From a checkpoint of a small transformer trained on Wikipedia.
Architecture: rotary positions, no biases in attention or MLP, some layers without positions.
Training: 250M tokens, 7642 steps.
Each number is 200 + 20 x the weight over its row's rms, rounded and kept within 0 to 999. Layers, rows and columns count from 0. The size before them is the row's rms in percent of the matrix's.

# layer 8 attention query, 128x160, rms 0.0434, rows 0-43, columns 80-159
071,212,191,208,207,204,218,184,199,185,192,215,185,173,235,218,192,200,217,169,184,194,199,196,195,187,191,192,208,205,165,207,208,215,226,198,223,197,228,215,200,188,197,178,213,224,188,176,213,194,212,169,181,207,216,224,194,218,213,227,201,189,210,198,226,179,170,200,187,136,219,168,191,151,219,250,194,195,192,190,158
061,218,174,205,190,198,206,252,193,191,174,180,219,199,228,193,170,187,177,209,209,222,169,182,191,231,208,206,187,199,225,213,205,228,201,188,214,209,218,185,194,191,224,189,215,197,200,199,208,212,186,234,166,217,224,194,188,188,210,224,201,182,183,218,196,215,184,202,212,209,200,245,220,160,220,235,227,217,241,235,219
064,211,198,186,207,170,221,176,226,172,206,212,213,192,189,167,200,174,211,233,218,221,240,194,214,191,219,231,237,192,222,209,189,224,185,184,181,211,206,200,254,214,177,225,175,196,212,206,191,190,215,170,223,154,183,186,223,200,213,165,226,173,229,234,218,211,209,193,159,213,167,234,205,208,204,196,215,205,167,186,183
095,191,180,201,218,190,218,187,220,189,181,215,168,188,212,211,155,198,199,171,192,179,191,214,201,222,219,204,209,211,182,197,190,216,245,176,204,172,198,232,216,195,215,226,192,226,212,191,203,229,210,186,205,184,179,222,246,219,224,203,216,171,189,209,216,171,202,172,190,175,192,169,213,195,196,236,200,180,171,194,151
095,216,209,168,187,164,214,177,195,165,191,224,198,195,192,169,191,198,220,204,210,207,224,177,197,180,242,204,234,231,187,206,166,221,197,194,207,187,202,218,213,212,169,245,187,195,214,192,214,199,197,189,220,178,186,190,218,215,191,210,211,199,195,231,225,200,199,186,204,179,188,205,219,198,214,178,218,189,179,186,160
086,189,181,194,188,187,200,200,207,193,171,187,202,187,244,187,155,198,224,164,168,203,187,210,184,216,213,200,224,211,174,211,197,202,215,183,229,179,198,235,213,205,204,208,199,216,215,201,204,228,188,190,203,159,186,205,235,239,186,205,190,194,191,236,211,181,203,200,196,180,205,212,216,190,201,210,209,184,208,187,153
118,183,209,210,175,241,184,215,217,236,187,171,209,216,212,205,190,208,166,183,206,201,186,203,256,195,179,204,182,179,219,219,242,172,199,194,188,209,179,183,191,216,229,198,207,200,204,206,193,212,173,201,168,225,208,196,194,179,170,172,196,195,199,144,174,220,192,209,192,227,211,223,169,205,200,215,198,219,237,221,221
096,226,200,174,236,166,205,177,189,192,233,202,182,198,149,187,208,236,185,215,210,201,194,184,205,195,213,189,198,212,220,195,154,195,219,218,171,221,192,178,202,222,172,203,197,199,224,200,231,166,199,199,206,232,197,199,195,190,188,182,218,216,183,182,210,225,194,182,229,188,195,182,201,183,221,208,223,201,189,195,217
134,224,182,173,235,135,219,196,203,169,225,231,192,183,172,169,198,209,222,214,205,189,208,201,153,209,212,186,212,222,202,173,147,225,233,204,207,206,201,206,213,191,184,189,205,194,206,201,211,197,219,201,222,194,211,195,192,203,226,215,220,192,198,219,239,186,193,176,204,180,212,178,209,173,205,201,197,182,182,186,182
099,192,193,217,170,170,204,206,203,177,199,214,197,181,230,181,213,155,210,229,192,205,226,205,180,201,224,213,207,227,182,208,197,211,192,208,207,151,211,216,199,191,213,214,230,214,175,205,188,226,211,188,200,160,185,209,212,234,201,196,196,192,219,223,183,177,217,189,210,185,178,158,235,211,215,155,171,201,198,173,177
100,239,173,152,239,137,194,188,184,187,198,205,187,174,155,164,181,223,212,202,196,204,185,179,189,212,204,217,196,190,217,186,165,190,207,204,200,217,186,198,192,207,197,183,189,189,215,209,217,213,206,221,195,196,238,186,214,200,167,200,192,195,184,227,226,203,222,199,210,187,194,227,218,178,225,171,199,187,189,187,210
131,209,213,202,197,175,178,208,181,220,207,198,182,157,195,229,195,176,179,223,178,194,206,217,171,181,185,206,196,216,176,206,196,191,204,248,189,186,234,237,164,198,209,183,220,192,178,207,219,176,213,175,174,210,184,223,203,217,207,192,234,198,188,204,194,188,176,186,199,197,200,174,198,186,178,191,182,202,171,190,175
143,162,226,254,153,240,205,198,209,233,209,189,186,210,248,240,204,191,203,181,195,217,218,192,210,194,197,204,199,186,187,219,229,201,195,199,181,174,217,212,173,176,214,213,222,193,200,187,162,191,179,182,190,188,175,220,178,201,209,186,171,223,216,195,180,182,175,196,215,204,189,183,179,217,190,215,180,208,204,200,202
134,175,230,236,169,239,182,199,217,208,187,169,197,228,223,217,192,204,182,177,207,202,201,198,237,175,192,211,189,177,193,234,214,187,168,191,198,193,184,174,196,191,200,192,212,218,226,211,189,210,179,182,195,212,198,206,218,195,205,198,178,206,202,204,175,199,195,216,180,230,173,228,207,203,174,237,205,197,238,217,226
093,173,202,190,213,205,198,215,190,178,186,196,216,178,226,226,173,190,237,186,201,208,182,191,170,206,190,193,204,197,168,173,225,184,203,181,198,195,217,203,231,172,195,217,173,189,210,166,172,173,207,191,216,197,173,166,211,228,232,179,223,236,209,188,222,200,176,223,199,179,224,194,185,233,204,185,198,185,177,187,223
099,216,180,191,184,193,208,203,227,196,212,228,205,191,168,203,220,235,229,204,181,223,186,234,186,162,186,159,185,140,201,193,179,220,211,190,208,178,173,195,216,214,187,212,195,210,202,171,242,213,208,183,213,202,216,194,206,183,204,196,167,239,206,200,206,206,188,217,199,189,223,250,200,190,210,214,194,196,194,202,226
106,246,199,204,182,225,194,187,209,221,202,199,207,227,186,182,189,246,194,194,229,184,204,175,244,172,231,198,210,201,194,227,198,218,203,209,189,190,183,169,213,207,163,193,185,194,172,211,186,163,202,205,177,199,169,181,220,212,202,204,164,202,184,218,216,204,179,152,223,205,179,232,158,211,189,202,221,211,227,186,197
112,177,220,221,178,200,175,223,164,186,209,210,165,189,209,193,163,198,173,204,175,206,196,201,152,191,181,196,191,184,189,178,211,198,232,203,220,198,225,229,177,200,197,189,219,182,215,184,175,211,232,199,193,235,182,188,180,159,208,191,177,216,225,197,205,167,167,200,177,214,209,195,224,219,218,210,190,215,196,218,222
089,243,215,182,216,189,216,218,189,186,160,203,228,186,202,209,164,209,206,210,184,213,212,210,193,183,179,231,203,223,187,199,178,203,162,199,194,205,187,202,232,173,208,189,217,203,184,233,185,182,208,162,203,197,233,200,204,228,196,223,188,213,214,190,203,210,203,199,200,201,202,182,202,199,206,218,206,183,174,217,166
101,188,219,191,199,175,193,192,155,184,162,182,197,189,249,209,196,169,200,217,194,194,207,196,171,253,185,231,221,198,191,209,214,228,193,208,193,214,176,256,192,216,205,219,209,181,192,186,196,215,213,187,160,240,183,180,209,231,192,203,197,218,175,187,177,229,193,203,207,209,201,182,235,197,232,198,185,196,204,232,205
097,195,227,192,216,218,199,190,194,169,167,218,214,196,167,172,196,199,209,183,225,205,201,209,222,177,179,197,194,185,206,198,164,226,182,196,232,197,160,185,207,196,207,199,192,226,214,206,225,226,225,194,193,180,196,194,188,161,196,238,205,166,203,213,222,182,226,179,196,204,189,233,194,189,223,211,186,168,187,210,207
091,189,177,196,230,190,174,179,228,186,190,203,203,212,186,189,187,173,225,212,243,180,156,216,217,188,199,216,208,221,213,181,177,195,205,181,193,191,155,181,213,204,194,225,178,204,187,188,199,219,220,183,192,198,234,173,197,207,213,250,197,175,229,209,228,227,170,226,198,181,173,223,170,191,197,172,235,186,189,202,208
100,191,181,215,210,229,227,215,228,186,235,190,222,165,204,189,217,185,195,188,192,154,207,227,167,191,211,187,207,192,190,228,198,177,168,171,207,209,210,179,234,196,189,193,216,199,197,202,219,200,221,196,210,194,199,187,199,209,229,235,149,174,206,195,215,192,184,198,179,213,235,206,192,220,155,273,176,182,180,196,205
116,195,154,221,185,261,193,197,234,226,181,193,185,186,159,178,229,196,182,207,219,184,173,207,240,210,190,199,205,199,184,197,203,216,189,198,220,211,195,182,184,171,194,174,180,216,178,238,216,226,212,193,202,196,248,204,224,210,194,206,192,202,186,162,212,168,214,218,173,209,188,221,201,207,188,206,188,163,185,178,234
082,181,188,199,164,206,206,174,190,188,211,165,208,190,240,201,216,244,192,201,208,211,232,180,179,202,196,208,210,183,183,225,200,198,183,201,185,211,217,234,183,218,230,195,204,209,203,209,195,209,218,230,192,205,206,193,196,174,186,200,201,202,206,188,192,204,163,145,155,182,221,184,241,194,214,231,168,223,180,225,204
094,198,191,201,229,220,197,183,185,202,213,221,194,208,175,208,178,199,228,219,195,228,221,218,174,233,215,202,232,187,225,187,195,220,200,163,214,222,196,218,221,226,196,209,206,223,238,221,232,213,241,195,237,188,182,149,217,219,217,209,204,199,186,205,232,232,175,229,205,177,217,195,188,195,214,176,155,204,189,184,199
093,191,209,209,217,230,183,181,221,212,214,209,176,195,205,193,184,220,205,208,220,204,181,206,182,204,196,222,162,217,171,181,220,221,198,212,201,231,181,198,228,192,152,171,205,180,186,234,238,184,188,186,193,162,200,198,218,179,209,200,175,188,186,190,231,167,187,200,188,220,167,189,196,210,224,254,191,223,190,211,190
111,206,220,185,178,157,185,162,207,193,212,192,240,224,231,229,204,216,207,191,196,216,187,165,204,178,214,218,226,194,172,185,174,207,167,195,195,207,201,241,228,203,219,251,218,185,183,169,205,212,166,224,191,173,237,231,216,227,209,201,177,199,180,185,183,215,195,170,202,208,167,189,199,187,220,185,215,205,196,202,204
084,201,257,197,195,162,219,183,196,179,204,215,201,204,210,205,224,209,228,217,213,200,177,187,203,181,229,210,207,184,200,200,194,236,212,225,157,190,200,210,176,217,192,213,199,198,174,201,192,177,215,223,172,197,187,216,163,173,200,164,232,240,166,201,217,250,176,189,222,184,186,198,197,167,208,220,171,213,189,224,178
098,190,176,215,194,207,206,223,188,211,207,217,184,177,201,214,206,168,179,219,232,206,212,214,191,202,172,168,193,167,198,154,194,167,197,195,203,156,235,170,156,196,198,192,217,233,206,199,191,212,224,193,214,231,221,195,193,182,213,223,239,185,194,219,215,191,197,244,198,193,230,172,228,174,230,221,175,183,208,196,200
109,189,207,212,206,192,218,183,211,214,194,221,168,196,178,194,166,211,221,175,191,194,178,177,215,193,212,241,211,198,211,171,200,238,210,159,242,188,189,189,229,206,165,197,203,188,176,192,226,226,217,201,210,209,195,181,208,204,214,231,234,205,210,230,252,187,190,174,203,206,168,223,204,219,208,146,180,182,152,175,214
112,199,177,193,232,193,201,196,194,204,179,182,194,215,219,199,195,139,179,226,161,176,216,246,164,209,226,180,185,186,172,198,222,190,239,228,199,195,184,194,170,198,226,208,194,203,196,169,218,168,197,194,161,218,165,185,202,176,216,195,206,198,211,190,194,227,199,211,165,224,219,187,213,193,186,217,201,209,183,218,196
088,216,165,237,169,207,191,214,199,165,198,166,204,155,216,205,183,182,192,188,218,212,214,215,212,189,187,207,197,183,169,160,208,182,213,195,178,204,238,217,192,197,249,188,226,167,203,228,197,187,193,217,188,203,200,175,205,224,201,229,173,184,223,234,205,206,216,221,186,205,205,182,172,195,175,210,220,192,207,191,187
082,217,228,184,203,185,208,194,200,186,190,180,214,195,192,204,208,176,155,189,203,175,234,185,205,195,218,202,212,226,203,150,203,164,176,178,131,195,165,174,182,191,195,174,187,215,178,213,153,181,180,189,202,209,197,230,193,186,194,197,199,163,196,217,221,187,238,190,193,241,181,199,173,232,205,149,220,205,217,177,219
093,207,203,202,184,225,167,217,195,204,212,221,200,191,161,190,169,198,203,192,196,176,228,207,223,184,198,188,204,190,198,203,206,210,180,215,189,243,208,200,191,169,167,170,186,229,192,193,194,188,190,202,197,191,233,243,209,167,167,198,163,181,203,235,226,166,223,174,209,189,171,199,181,239,189,197,198,224,206,201,211
107,210,211,187,223,194,207,179,185,197,195,221,205,238,208,172,177,189,208,207,193,194,207,212,192,185,195,172,206,178,213,201,212,215,230,199,240,214,153,156,221,229,201,217,180,232,235,151,223,180,203,182,201,230,161,183,192,179,208,204,209,232,204,224,207,218,201,197,216,203,183,201,201,189,229,168,198,205,204,176,175
101,193,190,213,168,177,185,205,186,161,211,160,214,209,253,215,196,186,237,190,206,207,221,175,184,172,183,174,196,192,165,206,230,207,198,183,195,200,184,168,214,208,210,170,191,193,222,197,204,201,207,196,196,212,162,223,199,240,211,197,236,198,215,186,200,209,215,201,190,180,211,212,204,182,213,174,191,199,206,192,219
108,153,217,202,219,227,188,217,219,210,174,255,164,217,195,193,215,181,189,215,166,167,214,211,213,162,224,193,189,181,166,166,197,209,209,190,215,221,184,211,190,190,221,190,188,208,187,165,207,223,190,188,184,208,200,177,173,162,195,210,183,197,221,217,209,198,213,243,180,221,193,234,159,194,201,206,200,160,170,206,249
108,240,205,193,178,209,165,200,219,224,190,199,209,178,208,201,207,240,235,201,212,211,180,193,214,185,230,208,216,203,208,208,190,225,193,214,219,214,225,161,225,207,173,182,213,185,203,209,209,189,186,201,226,164,223,235,212,222,156,193,196,205,195,173,200,202,210,192,233,181,183,225,203,184,196,215,210,214,206,192,185
101,229,207,187,220,205,189,193,217,185,224,210,221,243,181,201,216,195,206,189,194,204,196,166,179,202,199,218,196,174,209,221,152,209,156,183,181,195,191,186,243,197,222,241,218,188,218,221,222,181,166,197,214,171,197,205,210,248,226,217,189,161,205,175,231,149,230,218,230,197,189,189,155,209,203,228,231,217,188,186,186
113,219,208,178,164,200,179,180,215,209,197,213,217,217,188,165,205,204,231,191,190,209,189,171,261,217,206,203,207,205,224,228,193,201,181,199,225,207,177,179,230,232,174,206,189,190,201,190,204,204,179,203,195,178,237,228,218,204,150,172,202,196,209,190,193,235,231,201,220,165,196,200,197,186,246,218,210,207,218,211,188
093,210,197,214,187,225,178,199,200,201,162,224,162,226,192,167,191,194,204,210,173,178,207,185,262,138,156,172,215,183,201,182,179,189,221,214,224,228,204,183,172,189,193,173,225,215,232,225,231,203,183,214,201,194,208,214,174,160,161,211,167,193,211,199,229,193,192,174,219,185,211,236,168,207,195,213,188,201,182,186,213
098,221,233,162,193,158,209,200,170,196,223,233,186,209,162,199,197,208,222,232,190,212,229,192,201,186,174,203,210,163,230,226,211,227,197,199,212,192,194,182,197,195,211,211,211,214,179,178,179,196,194,200,182,178,213,221,201,232,204,196,199,212,181,229,207,233,253,198,231,184,184,193,227,210,196,211,191,211,221,212,213
100,182,212,208,212,216,230,219,224,198,224,198,232,200,188,216,197,225,188,177,224,212,179,190,208,231,213,216,192,205,178,263,185,196,233,166,236,197,213,179,221,197,206,237,212,200,202,216,216,199,204,203,190,181,194,204,216,236,198,194,260,190,188,174,245,214,204,195,177,199,205,178,184,214,217,241,183,213,183,247,222
# layer 8 attention key, 128x160, rms 0.0429, rows 0-43, columns 80-159
076,208,208,210,191,199,190,198,162,207,178,192,203,236,186,179,228,223,178,194,202,193,181,230,208,201,226,227,180,203,215,207,165,220,200,185,190,218,192,185,220,203,213,226,195,215,200,211,203,179,188,217,196,213,236,201,195,174,183,191,177,183,203,197,228,222,238,219,192,220,160,196,170,210,185,177,216,192,231,197,223
072,206,197,179,214,194,191,177,208,172,221,248,217,211,173,198,180,208,217,183,178,192,178,182,159,208,227,208,214,201,215,149,168,213,190,211,205,205,231,200,247,180,197,212,171,218,214,191,201,178,218,181,204,200,187,217,213,227,193,193,196,216,215,179,231,203,199,189,208,192,173,174,170,195,207,223,174,172,161,202,185
064,181,194,222,182,219,188,196,198,220,163,191,170,232,195,207,212,221,169,197,242,193,196,204,186,207,175,198,189,226,168,225,243,205,192,186,155,193,187,212,180,232,236,182,212,188,199,190,202,191,202,203,203,233,219,216,187,172,199,198,176,159,198,162,166,222,193,178,205,229,214,203,209,161,179,238,218,198,247,220,205
083,197,174,188,215,191,201,229,195,208,148,219,225,202,205,148,198,246,222,198,182,188,172,238,197,204,207,185,201,207,192,176,151,223,227,183,213,203,195,199,206,160,200,207,190,191,214,188,209,223,201,200,231,212,225,166,209,191,193,190,154,231,223,217,183,200,233,247,166,196,202,214,164,180,213,197,206,194,218,198,197
088,190,163,193,224,198,206,215,185,210,139,199,214,193,193,163,186,224,215,182,177,186,184,249,201,219,196,172,195,184,179,170,182,206,236,153,226,234,187,198,206,149,208,203,183,204,211,190,209,219,196,230,226,206,210,192,217,170,176,199,202,188,232,211,207,193,212,236,174,226,215,209,165,194,225,229,198,182,194,193,195
074,190,177,203,204,204,208,202,204,173,187,240,177,174,186,154,202,199,189,223,190,193,210,212,173,211,214,184,228,201,183,202,171,211,230,206,208,223,189,182,200,159,181,200,171,220,198,221,200,223,218,185,222,201,231,164,185,196,201,210,224,209,221,214,227,177,202,240,153,180,215,191,168,206,236,194,197,156,139,176,213
086,194,220,211,170,205,213,184,184,208,196,230,186,206,223,232,209,161,171,206,215,200,204,182,215,179,201,219,172,198,212,206,267,173,181,194,166,177,225,206,194,216,203,228,222,202,186,187,191,197,213,216,159,204,176,223,157,194,212,196,203,192,216,206,181,230,196,180,232,204,201,175,219,222,187,163,185,230,207,207,196
075,184,184,193,186,201,208,192,200,203,150,206,218,182,231,149,167,199,234,186,181,185,183,245,213,211,196,166,217,172,173,186,151,191,227,165,231,201,184,214,188,168,191,225,190,220,188,189,201,253,208,195,209,224,217,172,230,174,170,174,202,194,223,225,200,181,206,231,198,212,187,225,184,215,223,209,193,179,174,204,206
090,203,168,166,221,199,191,191,217,202,179,179,209,188,175,172,183,237,235,191,213,201,154,193,177,193,179,176,236,222,179,213,164,209,205,188,239,227,162,184,195,196,195,181,172,197,190,227,218,219,186,184,234,192,222,203,252,221,191,195,209,221,203,189,206,183,202,222,175,189,200,222,183,179,198,203,231,150,182,189,201
077,176,200,202,251,210,202,226,214,208,188,191,221,211,158,233,197,172,216,203,239,216,212,212,138,233,179,211,211,202,225,181,230,220,208,202,206,213,189,191,176,228,208,220,201,193,172,179,199,179,182,188,218,221,180,183,221,183,235,206,218,173,206,171,204,216,207,202,180,218,219,185,211,201,212,186,179,173,193,216,223
089,220,177,157,224,195,192,219,226,188,208,184,199,207,153,186,219,226,221,165,217,196,150,189,194,229,203,181,242,212,192,207,181,211,190,199,224,214,157,188,215,206,190,176,193,207,221,218,218,210,192,216,212,183,208,186,242,201,192,203,195,206,182,188,205,179,223,202,192,187,177,224,190,168,181,218,234,188,196,186,201
110,234,218,165,206,207,192,218,196,206,194,170,211,213,177,207,182,185,177,199,238,221,205,192,163,197,194,190,169,188,213,173,240,184,159,218,208,203,209,198,186,198,193,201,185,191,196,216,180,158,194,218,195,211,175,223,214,199,197,187,198,173,213,167,158,199,197,193,205,231,223,194,221,201,142,223,223,211,189,219,177
129,198,226,220,177,224,214,252,184,218,220,210,196,196,219,227,201,176,169,189,200,202,224,214,167,212,224,204,159,184,223,172,264,175,183,229,185,192,225,225,184,186,197,202,214,199,199,192,170,177,207,220,172,221,187,200,150,186,212,211,204,182,219,165,190,201,184,195,213,227,218,152,177,216,186,200,174,233,201,220,200
099,224,214,234,214,195,200,205,161,194,217,206,225,206,196,210,213,223,159,189,183,191,205,197,190,158,210,219,201,212,205,206,180,236,175,199,196,233,208,188,226,192,199,175,209,239,224,218,213,194,184,188,201,184,187,178,227,212,191,178,190,186,176,202,206,224,211,157,176,172,202,227,216,165,190,210,225,188,234,199,191
103,196,219,203,208,194,225,239,174,185,191,238,204,215,229,173,229,221,166,166,191,175,183,208,222,170,226,217,189,215,179,195,187,207,226,181,177,188,155,210,232,184,215,219,175,210,194,185,181,205,213,189,229,210,179,167,211,204,239,213,190,200,216,203,211,241,197,201,199,184,233,193,182,204,219,193,235,189,202,181,214
096,201,174,227,224,185,214,176,165,209,181,195,149,189,191,206,198,182,197,235,212,184,208,219,168,158,214,231,229,237,224,223,183,214,190,238,209,175,183,199,189,221,186,208,216,243,232,183,196,210,224,160,186,173,214,202,187,193,202,195,157,222,200,181,264,223,167,198,195,164,210,232,174,211,219,174,195,203,229,176,222
101,216,205,173,195,225,193,189,221,202,239,200,206,218,203,181,185,190,187,191,186,211,201,212,179,190,230,176,155,186,181,231,225,180,187,199,156,216,211,186,208,188,203,192,189,225,184,180,211,144,163,217,182,160,192,249,170,207,205,174,226,186,184,180,184,190,203,216,193,236,153,167,214,173,178,228,217,180,207,197,211
091,250,194,204,169,235,228,186,191,189,177,177,220,194,222,221,218,186,203,209,196,172,216,216,229,156,212,173,186,200,244,175,192,227,231,211,230,196,212,202,218,170,215,202,212,223,208,226,193,199,195,203,191,222,196,171,168,202,174,183,177,195,232,221,210,224,198,200,209,178,224,205,217,201,197,204,239,176,203,200,209
092,189,197,201,189,199,216,246,220,183,227,226,209,208,220,183,203,186,177,189,202,216,213,175,230,203,222,207,222,225,214,195,174,148,235,199,181,162,194,209,242,205,185,200,191,181,198,218,202,208,210,197,209,199,218,166,234,193,190,183,215,180,191,182,220,210,163,199,208,180,177,167,177,173,192,193,207,213,205,186,194
105,187,217,214,193,182,187,178,202,208,177,198,192,210,199,229,178,202,217,197,192,156,233,184,196,162,178,206,228,247,223,199,216,204,231,229,248,179,191,222,194,212,212,228,235,191,190,194,225,212,202,165,187,219,180,206,199,232,171,187,228,224,184,222,168,216,162,214,234,182,199,196,224,174,228,182,160,184,197,208,194
089,172,184,185,209,189,191,236,217,209,174,209,212,220,192,200,224,194,223,208,209,195,221,253,188,190,184,182,192,197,194,175,188,231,213,165,230,202,143,199,197,181,216,192,201,197,214,161,188,182,213,199,191,223,210,223,194,183,185,189,215,189,182,205,186,198,224,201,195,189,194,227,154,183,203,171,142,216,175,196,245
104,176,185,172,206,214,213,181,213,227,196,201,208,205,192,191,193,176,216,205,178,211,182,181,261,189,218,213,193,183,231,188,206,159,181,182,188,186,167,179,216,186,187,233,148,200,171,195,179,203,223,194,203,203,196,207,210,216,208,200,213,181,187,199,221,232,206,205,187,214,187,180,163,234,195,173,222,204,183,206,234
093,197,154,212,190,235,203,217,232,184,202,189,189,157,204,216,217,169,180,190,220,178,209,207,170,202,199,216,212,238,165,226,191,211,184,198,199,229,206,223,204,175,189,165,193,202,178,233,211,188,215,216,233,183,209,191,223,203,184,207,195,197,185,204,244,183,215,216,175,210,202,158,155,217,207,204,166,204,210,212,181
115,196,193,195,205,218,170,185,210,221,183,148,181,188,222,228,193,186,207,214,220,212,182,188,214,201,174,214,176,210,161,228,199,168,186,232,212,170,197,177,210,176,185,213,198,148,176,233,216,204,174,199,194,202,219,232,216,195,174,207,188,208,198,181,198,179,171,199,184,189,189,178,190,188,184,231,170,233,175,210,180
111,200,201,223,159,190,165,201,146,189,198,179,196,209,191,233,215,202,176,211,207,182,231,170,166,203,185,221,194,230,159,222,224,195,170,220,187,207,238,192,195,207,224,152,241,215,172,228,219,200,189,201,203,200,230,189,194,187,195,175,203,197,162,176,186,186,196,168,176,189,177,212,200,165,195,214,162,208,239,242,179
099,179,185,181,230,236,211,188,220,231,160,232,174,173,237,186,181,177,196,197,205,162,196,212,233,207,212,175,218,192,202,188,194,149,211,207,206,187,185,213,175,194,202,197,170,202,177,187,241,240,194,187,171,181,231,180,197,174,201,240,250,183,210,198,205,219,222,195,206,196,196,191,208,220,199,202,199,191,185,217,200
107,209,215,215,196,244,191,202,239,214,209,166,218,196,193,214,198,211,190,185,200,192,158,224,170,210,208,186,172,198,179,176,168,211,221,183,173,189,221,196,185,175,206,189,204,198,181,209,210,178,183,225,205,208,210,212,199,185,183,246,208,168,213,180,185,167,212,210,170,204,212,198,203,201,192,224,200,222,182,192,209
110,201,223,221,180,182,216,165,187,199,199,210,224,202,217,225,198,225,201,196,213,178,189,181,217,172,187,254,234,234,217,218,208,250,183,196,187,183,231,217,236,221,210,202,199,151,222,200,196,188,165,201,189,201,198,228,219,220,217,217,179,187,150,213,204,203,219,174,178,189,186,162,188,178,181,175,219,198,236,235,199
082,229,225,192,218,197,220,174,179,192,210,226,204,185,191,224,201,230,215,203,180,210,217,196,185,194,179,200,187,183,222,251,188,210,198,194,176,192,200,196,205,191,181,222,205,245,217,224,182,216,184,212,196,191,204,182,168,192,213,178,172,167,160,237,169,191,191,216,225,194,193,185,203,200,186,205,179,213,224,209,196
100,186,188,188,211,203,205,216,181,171,224,197,218,190,181,220,210,179,182,225,213,220,209,226,180,215,199,178,186,194,234,138,197,223,191,212,218,184,214,181,217,189,186,202,181,187,186,237,197,195,230,194,211,229,215,176,230,193,190,193,190,206,210,196,231,183,234,202,174,236,239,182,212,218,220,190,213,212,183,206,214
096,202,204,210,213,224,236,217,207,193,172,214,199,191,192,226,207,210,212,204,177,195,185,238,196,192,210,184,203,207,222,191,202,254,228,190,220,213,206,183,191,215,215,201,183,204,132,205,220,213,185,171,193,212,202,204,193,193,239,227,199,213,212,259,234,193,173,180,192,169,183,188,188,199,219,216,196,216,191,204,201
104,202,156,228,180,207,191,200,194,204,204,202,209,192,184,193,216,175,193,215,207,161,205,225,175,187,173,186,199,205,174,200,213,196,194,229,170,190,211,229,211,175,204,183,198,225,255,209,196,212,227,196,218,207,185,186,182,190,192,209,153,195,241,201,221,200,189,195,173,201,203,211,186,207,211,191,186,186,198,217,233
107,208,151,215,211,214,194,190,213,195,150,181,211,206,249,200,186,157,205,181,204,203,201,182,240,186,177,199,199,203,189,177,188,184,209,195,196,193,192,228,204,202,223,235,209,171,188,204,198,224,175,175,232,213,209,219,225,169,171,230,217,180,184,212,215,198,237,215,211,179,229,182,199,188,211,229,220,206,199,222,183
090,184,213,150,241,192,211,168,238,167,251,201,199,219,181,189,203,186,228,201,207,219,226,217,195,186,202,201,238,197,213,141,175,191,197,186,159,203,203,210,213,204,214,215,199,189,175,180,185,145,193,183,211,237,211,194,211,224,223,195,244,208,222,210,206,189,213,237,209,224,217,202,215,226,208,205,197,164,168,195,225
101,186,190,185,191,232,200,251,203,211,209,186,198,231,182,204,209,218,169,221,206,211,180,207,190,202,219,216,171,196,195,199,203,183,225,212,199,209,193,191,225,175,209,182,215,191,192,160,181,180,185,217,195,187,190,168,241,200,182,207,192,133,202,183,223,168,197,201,158,221,214,190,197,216,198,235,206,184,218,224,186
100,160,191,211,222,176,229,187,203,201,199,238,189,190,208,173,223,228,221,248,177,179,210,237,173,201,207,170,226,186,226,202,220,202,223,200,207,217,202,182,222,224,199,191,222,233,199,176,196,200,204,166,206,199,214,199,175,174,190,195,202,221,193,225,235,193,213,227,209,234,205,206,201,209,220,184,179,191,203,179,240
115,167,194,197,214,157,192,191,206,225,170,182,203,202,212,205,205,181,239,196,190,192,197,216,201,178,189,165,232,220,189,203,211,214,209,174,241,206,188,197,190,208,191,192,235,207,172,185,211,201,166,182,248,219,193,221,154,195,187,187,192,193,219,233,163,231,232,194,208,184,190,211,232,206,213,212,189,149,218,203,222
111,206,215,228,234,254,203,231,160,189,221,193,183,204,209,208,178,172,195,231,221,179,187,227,156,175,174,186,184,203,190,189,186,180,207,218,207,196,176,215,185,182,163,187,178,180,239,200,220,189,244,189,201,214,209,188,154,180,215,201,177,220,232,203,241,162,169,214,186,193,221,190,195,195,204,211,209,196,191,197,219
102,201,212,221,146,232,197,207,210,215,192,170,178,207,237,209,209,203,210,148,190,216,171,188,233,225,215,211,201,216,216,232,199,203,178,183,218,173,207,205,199,238,191,232,184,201,215,227,198,207,193,208,169,198,202,266,187,221,183,171,176,201,154,148,173,200,233,206,216,200,203,227,209,186,206,222,225,212,231,191,205
107,176,213,183,224,178,208,173,239,201,195,190,204,192,215,208,185,217,254,194,184,222,180,214,198,197,199,183,219,202,213,175,218,233,186,180,207,211,195,210,211,223,211,209,199,209,239,161,211,181,151,208,198,173,187,218,231,199,179,242,211,190,216,199,206,203,230,202,202,200,200,170,219,178,229,182,237,175,186,188,204
108,193,233,199,178,194,216,176,202,212,212,199,184,227,192,206,189,224,214,200,216,198,168,176,240,220,227,202,219,200,200,263,219,243,185,203,213,200,210,208,197,246,191,222,170,211,203,164,197,222,204,209,169,187,228,222,210,224,183,181,184,205,155,186,190,184,242,183,227,211,206,216,242,183,176,198,198,201,226,201,197
103,212,176,209,178,234,219,246,206,202,210,230,176,206,197,226,192,181,184,214,196,225,185,229,187,205,203,165,174,192,188,189,216,162,223,185,233,222,162,184,191,193,174,174,190,191,216,192,240,187,213,210,192,210,220,212,168,165,204,200,167,175,204,146,185,179,209,192,174,206,184,195,199,191,171,240,219,215,179,202,205
108,173,227,194,224,177,203,185,225,207,221,218,191,210,169,228,188,239,199,203,192,210,199,215,217,197,203,169,198,197,221,213,190,237,224,220,195,208,209,231,185,190,193,211,189,181,223,187,194,214,192,200,158,155,207,184,235,201,180,163,200,207,144,221,200,218,198,186,228,183,191,180,202,203,176,190,155,210,232,213,181
120,191,213,181,208,208,204,164,205,193,200,222,226,202,184,207,203,240,210,194,201,208,172,185,223,226,189,193,201,179,193,238,192,243,218,196,227,194,175,198,199,185,227,216,171,213,185,180,229,233,212,177,173,187,200,222,223,220,215,218,191,242,181,225,225,207,229,189,207,195,199,147,201,206,229,190,202,216,164,221,181